config.toml
hidden_size = 128
head_dim = 32
norm_place = "pre"
parallel_block = false
init = "uniform"
beta2 = 0.95
doc_mask = true
Each number is 50 + 15 x the weight over its row's rms, rounded and kept within 0 to 99. Layers, rows and columns count from 0. The size before them is the row's rms in percent of the matrix's.

# layer 12 attention query, 128x128, rms 0.203, rows 0-63, columns 32-63
054:52 66 43 41 47 67 52 34 55 50 51 58 65 43 59 36 49 65 65 40 36 79 39 49 22 55 45 60 43 41 54 57
152:45 31 42 47 28 43 39 55 42 03 27 49 64 37 58 31 45 20 69 21 61 34 33 28 52 24 63 65 52 43 68 57
090:50 68 58 50 69 67 72 34 73 66 67 63 49 68 50 60 48 68 19 77 37 54 63 79 28 76 29 47 48 58 22 44
087:45 49 49 47 18 41 36 54 30 24 47 45 64 30 56 41 53 34 69 30 38 60 21 46 52 33 67 64 56 41 65 59
101:66 57 59 54 77 66 69 29 70 50 64 65 47 69 38 50 43 78 19 73 42 49 71 75 40 84 22 39 40 65 23 35
072:32 40 59 44 55 59 31 50 53 48 40 43 64 29 70 45 44 18 81 48 45 57 20 49 59 35 68 55 62 37 70 57
081:39 48 42 48 39 35 32 59 38 63 43 38 50 35 56 51 45 16 95 28 48 65 26 41 59 32 78 51 70 53 77 64
096:51 48 48 56 26 36 36 71 27 42 35 51 48 30 55 49 56 26 73 32 46 59 32 32 57 29 71 65 62 36 89 54
091:49 53 41 67 35 37 45 67 25 36 37 50 42 47 40 57 56 40 71 40 27 26 37 38 60 36 62 58 45 40 95 50
068:37 72 65 52 63 78 52 38 74 65 79 56 48 41 59 52 54 87 27 62 69 53 50 52 19 48 19 24 46 65 36 52
102:62 26 42 29 65 73 46 40 52 41 73 83 61 57 70 60 52 54 61 73 46 61 56 71 51 57 69 33 37 69 51 62
115:49 67 63 51 67 70 66 32 74 77 59 47 49 63 32 63 60 63 42 55 28 67 62 82 43 80 30 35 43 77 51 41
101:60 58 55 27 55 75 37 49 61 61 44 50 49 58 58 66 51 48 83 52 67 55 52 39 53 67 74 51 69 51 56 52
105:45 43 33 42 92 66 36 66 45 52 78 72 54 42 61 56 61 46 64 66 48 57 37 40 50 65 59 72 44 44 61 58
091:53 54 65 83 55 54 24 63 65 37 27 55 70 43 47 39 58 50 38 56 61 32 34 40 65 56 32 58 39 50 42 69
092:17 43 67 55 31 43 48 49 61 44 45 56 46 28 52 52 51 36 69 37 64 69 39 67 34 61 34 45 30 58 38 57
094:19 75 49 26 52 43 38 54 44 54 61 50 25 52 42 45 57 40 69 46 66 28 26 79 68 39 51 40 64 39 57 37
083:57 47 78 54 64 30 40 52 60 51 54 27 50 19 35 32 34 50 21 32 52 68 45 41 45 45 43 37 46 48 32 45
095:66 60 32 42 53 34 41 64 39 34 48 43 46 18 28 49 60 77 49 78 36 45 39 44 81 23 55 52 20 62 46 61
080:46 48 44 69 52 48 68 45 40 49 56 48 88 56 66 67 42 52 49 51 31 41 41 26 50 60 57 77 51 64 40 39
099:56 51 57 27 42 62 63 46 42 67 39 57 46 37 15 54 66 53 69 36 40 53 53 34 63 42 59 50 43 48 61 37
098:89 47 44 56 45 36 44 75 48 30 45 67 62 51 29 56 49 58 38 42 41 53 37 54 65 42 61 74 34 67 61 50
101:66 42 71 54 79 44 41 48 47 52 50 52 50 41 24 42 46 62 49 44 50 19 70 52 26 46 38 42 42 43 59 52
103:48 80 49 51 52 42 32 56 52 27 41 32 34 69 23 51 54 37 42 47 42 40 39 56 49 55 53 54 83 58 76 33
072:49 73 57 61 46 56 29 42 63 63 58 54 19 54 63 63 61 10 60 65 58 62 41 47 42 51 47 40 61 35 70 83
088:37 50 44 59 59 46 36 61 52 54 43 73 49 59 65 53 89 34 52 63 53 53 40 32 49 54 23 25 27 39 52 49
109:66 59 61 67 22 48 76 47 47 62 53 37 52 45 60 67 45 57 58 42 84 50 48 26 61 48 30 59 42 34 43 61
095:74 76 44 31 43 51 47 51 42 37 26 52 33 59 46 59 70 64 50 59 25 29 54 46 76 60 75 25 58 35 51 33
097:19 63 30 45 76 44 65 68 54 30 76 43 57 66 58 52 21 62 51 46 60 39 31 83 31 44 37 68 68 59 52 54
097:63 53 68 52 51 64 59 34 43 54 41 20 55 48 52 85 62 51 43 48 75 42 52 58 62 42 45 54 47 54 49 61
103:55 60 53 54 44 64 23 66 52 34 63 61 57 57 39 53 63 49 38 42 38 45 62 45 41 40 41 62 46 38 38 49
084:46 53 39 51 36 40 29 61 53 48 55 55 50 35 55 48 70 37 44 22 46 77 46 52 38 38 52 34 66 55 44 40
041:48 50 39 30 69 32 21 66 46 39 74 56 38 66 39 32 34 45 48 30 44 55 53 48 45 52 55 40 33 36 45 54
045:41 12 56 46 41 44 59 32 59 33 37 60 26 39 69 55 30 58 49 39 25 25 31 41 62 39 54 75 61 30 85 39
055:59 57 77 49 74 53 28 62 44 70 57 49 63 63 52 41 74 50 40 40 48 52 63 31 56 84 19 33 54 72 38 45
059:34 33 51 45 42 41 65 74 43 57 53 51 60 33 51 66 43 36 56 49 32 39 51 46 58 45 40 65 43 70 22 52
073:68 70 51 70 75 55 32 46 54 62 50 38 50 57 60 41 63 37 35 36 32 88 57 54 40 57 57 37 47 68 57 59
071:52 69 65 36 58 29 43 44 47 62 51 34 62 32 37 66 53 33 68 44 51 51 50 38 89 48 50 64 49 58 48 51
072:59 53 54 49 48 37 32 43 47 17 57 49 51 34 55 52 53 46 68 44 63 51 38 58 55 47 62 75 45 49 27 48
080:48 47 44 51 35 48 46 53 43 34 47 51 45 29 49 66 40 39 69 65 65 41 35 59 66 26 33 47 65 49 42 55
079:47 52 48 73 54 45 56 46 39 36 55 40 34 34 42 52 24 28 72 55 61 62 43 50 55 32 49 83 40 43 50 51
073:44 54 47 71 56 66 71 47 63 63 56 41 57 41 60 46 37 67 34 60 33 58 71 70 39 52 52 19 56 36 62 35
102:34 44 43 78 42 64 42 65 53 76 63 56 50 44 69 40 80 67 45 59 26 47 42 57 73 71 54 40 24 45 41 39
112:58 51 82 48 46 57 39 42 53 52 58 48 28 49 51 53 55 56 49 73 47 54 39 66 35 65 44 65 54 74 31 57
083:34 51 58 35 51 56 64 40 69 54 65 46 49 66 49 43 61 60 36 59 55 42 66 62 51 51 93 31 63 44 64 52
107:39 39 44 24 68 50 27 65 65 49 61 59 49 42 19 41 49 39 46 84 55 59 64 47 24 59 62 81 40 62 43 61
087:62 71 76 57 47 40 69 43 37 50 45 48 30 56 31 40 47 36 25 52 45 35 38 42 45 64 34 49 57 35 63 52
128:54 60 49 64 32 43 67 64 32 46 48 67 63 26 57 41 64 31 47 58 54 50 38 53 47 56 36 61 36 26 49 31
117:37 54 40 34 49 52 08 87 63 68 66 64 20 40 27 61 41 45 48 46 52 45 58 33 10 60 43 48 79 56 56 56
133:45 50 60 57 57 35 40 76 22 53 54 65 34 41 34 20 65 32 46 66 42 38 42 44 40 82 25 74 70 47 64 47
104:66 44 60 76 47 49 04 51 40 57 38 44 49 50 72 35 30 39 54 57 25 78 58 47 80 64 26 55 33 49 48 70
232:54 72 43 35 46 77 66 39 90 57 91 52 48 75 33 55 54 74 39 59 71 64 81 67 27 49 47 33 58 77 30 46
112:69 57 72 47 70 39 46 68 40 61 62 64 47 53 34 38 35 34 41 79 31 55 49 26 40 66 28 75 51 44 30 57
126:38 32 47 47 56 47 72 56 48 54 43 25 52 56 63 45 36 63 41 31 61 30 32 46 53 33 73 43 50 40 61 44
125:44 70 71 57 55 50 32 89 40 49 53 57 37 36 37 35 63 39 47 62 29 27 46 50 49 84 31 65 32 36 47 47
107:33 69 47 42 60 42 41 41 61 34 67 54 20 40 21 53 52 49 46 73 69 75 43 40 13 46 34 75 78 54 48 61
119:48 44 53 40 41 34 54 37 27 52 35 42 67 25 72 50 64 45 47 51 45 76 42 38 49 36 67 47 35 13 60 49
108:43 45 43 66 51 44 72 54 40 53 53 38 62 41 45 41 52 40 65 62 53 70 44 61 62 63 43 53 18 21 48 47
103:46 51 56 49 56 50 58 57 48 29 39 44 61 62 46 56 26 57 43 64 41 47 40 51 57 48 99 48 67 82 62 75
119:24 30 65 69 41 47 47 37 29 55 44 34 59 64 64 29 27 53 64 45 32 47 43 44 95 76 31 54 17 32 50 60
116:43 51 52 47 41 48 28 57 33 36 56 38 53 40 36 53 88 40 57 84 40 60 46 52 74 77 55 43 30 45 45 49
121:47 56 30 26 71 59 43 43 58 32 63 17 66 69 48 62 37 44 64 66 31 67 43 39 65 38 48 75 73 53 50 53
092:79 30 51 68 82 35 54 36 34 56 51 79 30 78 50 52 20 37 32 42 69 46 67 42 36 70 47 55 56 59 44 52
097:44 37 33 40 45 26 79 48 21 46 31 72 47 35 21 20 41 25 55 53 36 57 55 41 35 50 35 67 20 37 54 33
# layer 12 attention key, 64x128, rms 0.195, rows 0-31, columns 32-63
129:57 63 62 48 48 64 59 45 69 69 79 32 52 81 38 62 50 81 47 74 52 57 70 69 49 66 45 25 45 76 20 51
113:66 55 61 47 63 01 58 33 00 42 00 63 58 31 56 26 29 40 31 48 47 34 34 41 59 40 52 74 51 37 51 33
109:37 46 50 51 33 81 45 53 77 61 82 37 46 83 42 74 70 80 61 73 53 48 66 60 33 67 49 32 44 74 52 63
073:72 54 55 58 59 00 59 43 14 50 09 49 49 35 48 28 36 44 28 48 49 27 37 49 66 37 39 73 44 53 62 34
108:36 48 53 45 38 78 42 45 79 73 82 40 37 72 49 82 64 60 67 60 65 51 66 50 49 77 45 24 39 62 48 68
068:64 38 52 68 45 23 48 42 00 45 29 42 59 29 62 53 46 42 40 34 63 40 40 58 67 39 55 54 47 64 83 43
091:58 48 40 58 60 16 54 40 02 36 19 56 59 20 62 36 46 28 36 29 45 32 51 54 55 60 55 69 68 40 63 37
087:64 51 50 51 57 18 47 51 23 32 27 63 70 39 52 27 38 24 32 35 48 62 32 52 55 21 55 75 45 42 54 26
084:49 46 57 36 73 20 40 34 32 54 21 63 54 28 58 37 46 27 41 36 65 59 49 43 64 52 24 83 44 26 53 28
097:47 54 38 52 29 93 58 58 87 57 86 51 42 86 36 59 52 67 54 54 43 67 68 59 43 51 60 20 44 62 24 62
116:26 41 50 46 44 66 56 40 88 92 75 31 37 68 61 51 52 76 74 77 26 51 72 49 60 62 37 31 42 73 46 56
113:64 49 71 51 49 83 51 61 88 53 88 49 32 84 56 55 57 76 78 68 50 59 60 38 57 43 46 36 50 76 37 69
093:22 01 25 70 47 44 52 33 48 68 30 56 68 50 62 45 33 62 53 71 29 37 35 63 75 42 63 52 57 78 61 63
105:43 47 59 46 35 54 15 65 41 28 60 33 48 53 54 33 65 37 79 34 25 46 38 71 49 41 64 60 55 51 89 52
092:53 58 70 40 32 48 47 37 33 40 48 45 45 56 53 70 61 58 46 62 56 45 65 50 52 85 44 42 34 41 49 56
091:67 57 49 54 49 61 38 74 64 33 73 56 73 62 60 44 54 21 62 84 30 57 72 54 65 59 36 80 32 30 56 62
097:63 38 14 54 73 47 64 52 63 47 68 54 45 62 36 43 41 17 36 43 29 45 62 51 24 63 45 59 63 45 53 69
104:47 68 31 48 33 46 42 77 29 23 58 82 43 63 42 47 74 56 39 59 41 28 57 27 34 73 28 54 24 57 49 54
107:50 41 33 47 54 44 49 52 68 53 45 48 76 72 68 25 60 41 51 48 60 43 48 40 15 69 65 49 52 28 44 59
066:52 39 45 41 54 60 44 27 58 52 19 25 59 40 75 55 43 70 72 33 43 54 48 67 63 15 42 40 63 70 63 39
097:40 51 49 53 66 51 51 37 45 36 70 55 51 63 56 34 62 44 55 78 28 69 43 41 40 61 25 63 42 47 39 46
095:35 72 45 40 51 41 75 41 59 43 27 34 50 54 42 36 40 37 64 52 58 38 36 31 62 76 68 28 53 75 56 37
110:38 48 52 34 59 56 48 81 45 42 59 80 51 67 50 51 57 54 30 50 27 36 69 18 61 39 27 53 44 40 11 51
095:43 50 72 54 60 50 59 75 58 27 60 85 25 69 42 54 40 67 52 47 28 60 51 45 51 54 29 52 33 33 53 46
067:60 68 58 51 24 59 45 65 55 32 77 60 47 66 24 53 42 38 54 66 53 47 38 66 48 84 55 57 39 39 57 55
100:53 56 60 38 51 70 37 48 61 48 53 55 69 58 59 17 53 46 53 40 41 50 65 56 75 74 42 44 38 42 38 30
110:36 40 78 36 52 64 36 48 46 47 15 69 75 74 45 49 52 58 22 34 57 45 48 73 27 53 59 57 57 64 42 45
092:39 45 46 61 60 40 42 51 43 61 17 58 78 45 53 41 61 73 35 52 76 51 24 41 67 43 42 59 32 51 44 34
103:43 36 70 41 57 61 36 78 20 47 19 58 56 50 45 56 52 33 59 44 18 31 79 51 43 45 51 52 36 34 69 66
106:42 49 42 54 34 50 40 71 39 50 71 60 48 48 52 56 47 44 38 48 51 38 25 27 48 45 59 63 74 40 58 42
096:27 51 47 67 38 25 56 31 25 57 43 02 29 70 51 41 43 62 51 59 57 72 66 28 31 65 36 69 50 41 33 34
089:67 72 55 60 38 55 70 85 56 22 79 48 42 75 32 20 45 59 44 59 43 49 46 54 60 62 48 57 39 58 70 39
# layer 12 attention value, 64x128, rms 0.196, rows 0-1, columns 32-63
098:37 59 39 76 27 55 49 61 53 46 53 49 65 52 46 49 67 72 54 39 25 49 45 56 30 40 67 64 37 59 36 57
086:34 29 36 49 36 51 52 60 50 62 44 43 58 61 69 33 63 45 55 32 26 60 64 44 42 59 36 30 48 23 60 65
# layer 12 attention output (transposed), 128x128, rms 0.203, rows 0,32, columns 32-63
099:21 47 55 75 55 68 47 66 26 44 47 60 45 63 44 40 52 81 58 64 38 37 41 53 59 33 85 47 35 39 32 70
097:63 13 53 26 54 28 61 51 32 80 47 47 63 48 38 40 50 09 52 51 63 69 66 34 47 49 35 33 76 57 82 28